Weights of a small GPT-style language model, trained from scratch on English Wikipedia.
Size: 8 layers, width 640, 10 heads of 64, MLP 2560 squared ReLU, vocabulary 8192, 48.2M parameters.
Architecture: RMSNorm before and after each block, no biases in attention or MLP, normalized queries and keys, LayerScale.
Training: a variant of Muon for these matrices, 3043 steps.
Each number is 500 + 50 x the weight over its row's rms, rounded and kept within 0 to 999. Layers, rows and columns count from 0. Numbers have three digits each. The size before them is the row's rms in percent of the matrix's.

# layer 3 attention query, 640x640, rms 0.0577, rows 604-639, columns 80-159
094:475591535546513515497488452486493472483465533537560452511433480457495579529485571540493478461529578576488475503482445599558504451466542474442483449460525503494644497423530505452556546464480568445524462516512478555528551562409460603568458598
101:505393371555519521487432492501490447485491454515486508504561590549437405517444497423475488558545582483455525433408510450521471474505467484575419447497411588484477436434479424511628548472482442496484559566492518455553554428522589418470406553
093:451471519474508564478493460539428492489447478451492518528454550542598548434427557490475479444509426486486534459486447546442445519326569453493468493515512496464482502528501423488446506505378515483502459514554499494460537559474443477453533484
096:467498582482460494402515518473604551473556443526443538466445520518505574495485555517378608425618517517550607562559558531521492570400525490538474549489519526603472463506507527540506451591545503532557574472613485471502551532526521515508426507
091:472468592550489497585474488523479516610551508538423500532411539465524518484479507446461552459491514514535590480385510428525489492563512527521489455587543420452443506465450420464478482517431440546508532523510485447509582503583501428484531556
094:540537462506585559443460608479494637579387535469386509559382507480536488497594598559550530407600447540424490502494412513432461513540469577441569503396539496456599557492534485507554567486512449440526516444516527528491577478600431478458485468
096:601504511574420482563466542454504396550436477508579444502484531399490469471531497516485530519433404552557403511507442452547494567399562512492587514552516380507538513518512572436595494476416607514518535529527500516431457531514517462579501568
096:519465553436605599495516495544405554569480586519491558552483512460534432470530500461530526493545533581414461535543542552584568504555490554512514555488438497520512407457550532481521491526571515527525437475433555493490541583599599562564490425
097:442513412448562518528526510478508432574472485504494405543476443387482425352488534581449488553486418467499526525419510503350451496514527495573434494407466609474558459424523562502387545480487526482550471475442530442522493457465395540546489482
093:459485582481564487544518582521447455469541487533451532558420512453554544593522517465445495486545512466501488524464571503441430470539532406598479566572550449471483615511493435522490486553453509529435519598431447527471460454474602486502448488
096:415422459453520524486558534402474477476483514418455502478506538393540607519558528458495514440377556552404521466436512437443450417474532483502403477548534530489507527528529453507523589492489601528423517477595549471541581473392532505374447457
093:480496506466447474534493489351454503564450474478420504503475583504492444585505521521494558433561528480466480394507497466452493446502479469423545467487528484519455500471539523591445522579595476528514527484480465460517523495431459525540353550
095:504571360505541528446482492438552512432432489397597490486506506460583510551449394509450469578511549472536455502477426489557651468569464431512454471469541515504475464468483553465535486478530433463426508417486561543453465511500507526524580465
094:514453520486607464658440542562528430526486501540494548532558446496459417517395496526544464556534488500461402416445503460545301514490573524451565564555588422558542444453518510483514543450484500498401450542528438535464491465480435619457388565
092:417465430454463548502582535505527531522470448461528520536485435538478476454514475472495489583562481487477459476509462483518513496555590539498492505443365473520495482473470543384508399505512549469582576532461496493449493503376546549449534508
093:509479480535392502499547514509484584503543565534401518473501515476489452540463469506491475449451492470500432489613506420488471402439295453438523478470480464531493412612555473537529545534491561506514519456511450541514521598485499497450527524
096:468599524593497482477521611583485500517482531467488466498496499522477504593524516616425458490523466468501493501514511604425519492500529511558425477492507434542487527400437559555470594532506507471445493500488454551577523464444480507394450422
099:517465581484599450479440558535398549521470423478401579477466559494544464531516531554496521478501500542495445501443504517575410587441499521404486410478534434490567492554449405500560380477494574462494529577541552519472474479529552457578440458
100:467524546613432426512426530488476606664537491551518465458554516556498514530451520503561395540466384521501501465453468493544452583495488471515531493398512392495542475513498461539523580509587529522536432536504531477490510438418485523388426516
095:547582431517501480589486500451529522553492554543483488527453518460499389499529554574414537479559481539559528453491482436530484482339448504509503556542520531488446396505446523555480413444478544493524503512550536520427554598524515439556519538
093:522559497469433447541526485551441510439553434518451486464501517549444519520518612546568528580530524431606512499492505561443567448552549451473504530526541542523484470343539476545573434445476488512496543428478497478454540464453605494478479453
092:503436571392537525539568542517504478510482502541471537496388629535511573499498435399480427529477508469478463474550520470577526573523549577495584516565554496577561522554443474519482507512540419421521517444487589594425562505501520555525414476
097:436435575545533595493471538422440599489545572370525664570621508470595449590433464485438387449520509602441538404542507533512447559479571423551449424447414447456533450397572584498460504444531485499478435515562477502472438507482502452548637547
096:522415528436548634533474523410394528484460470539389544475522478425482507545475556495438564496450508461529495560518527527513566494491483459504538468499425499467447407563562482518435481495454512465518522524436519570440525538513477551547561532
100:400493418530488486479458626558439467510510474503587502493554435618461508521493489534547463459609428506491512442478504448541581443480441555551520519454542478444450566489542480437553489527468622489604518558556477444533408369544515399513396374
097:472451459460561521443494562538528486569571456469571459515585443576547555531490493561514500396443511514494518585440576587543474502478468418471527464522492509463537501580409552494569647534498386589546521651524484480538454422433512497456432431
096:555528479511602497577478503528508458423431434468477417493377467455503446457461469379461523474569472480442564538578517437455478603475477482448531469477583520532453542501557617397556467459599502569398536450569412542476477420459543483423503451
089:620545475517427552450487412497512456481459574568610496476577485434461528425519496466472475526537536545505577516549473513492476515393520529478450446507416547499524501501464529519521493471496463504443457428423473535481475525552509461456496572
096:503499475466544441507573529573520611497474419526439559540423448444470433511504523501428541454508594525454574440566473553520551451505521458518514490438473594580626516594457507444511573535546474492446446497511473478570484563524480556489390575
094:479551474559601646570513541459486614605485625495465521515528486528462590589551496497534541463498408485431500418531445461493466644538480524594524516507564501480585411510472486482440547416512500481482581475511537467551533489375455527507531566
097:431493575429530575505517492481523523534558623409523498481560561462542474623502472580548418495557553465515520402536421548487416450512502543552454551430396440536494544534473515470474543494555456421445521436327467451520431454526403485481582390
101:505482508555538511581547500521532548484451514487559476458504547483523539582421482540539537505524492423473448592520487501509530492423438494431542490483531497503508443546512436501530525541502506540500506447506573544545486534410537486573485448
096:502512425593492547614434451476529522536555511563581412506505481542446464502531391562456550492520536517496497529508510533469416459486461387486446466421386580489534509515535511587514537611387446525447415530449511502474617433498542583505478526
098:395466459528433536511460464523518506500485592473429518457589575520462585496442511523511556526507427597385482555580580559398510555503495472469561509551529504420441599564638504474507594493513434521480492633436507488422554522518428530497497551
094:547369426473469542482414584511497456542468438519561442534562474505426461495453522512446506568401410495419485564496610545467442571551549464515468387503457397429484420579535551493566464559420526463463533614490508501611413514588432485499457455
097:628526494502595639400558586591510480452477576545502485473464505492515529590458452488588479506554526476544567567425475521473528534525582466435571512545433607482460481417410451466524385435526527507515506505450453517518500547492523519507445482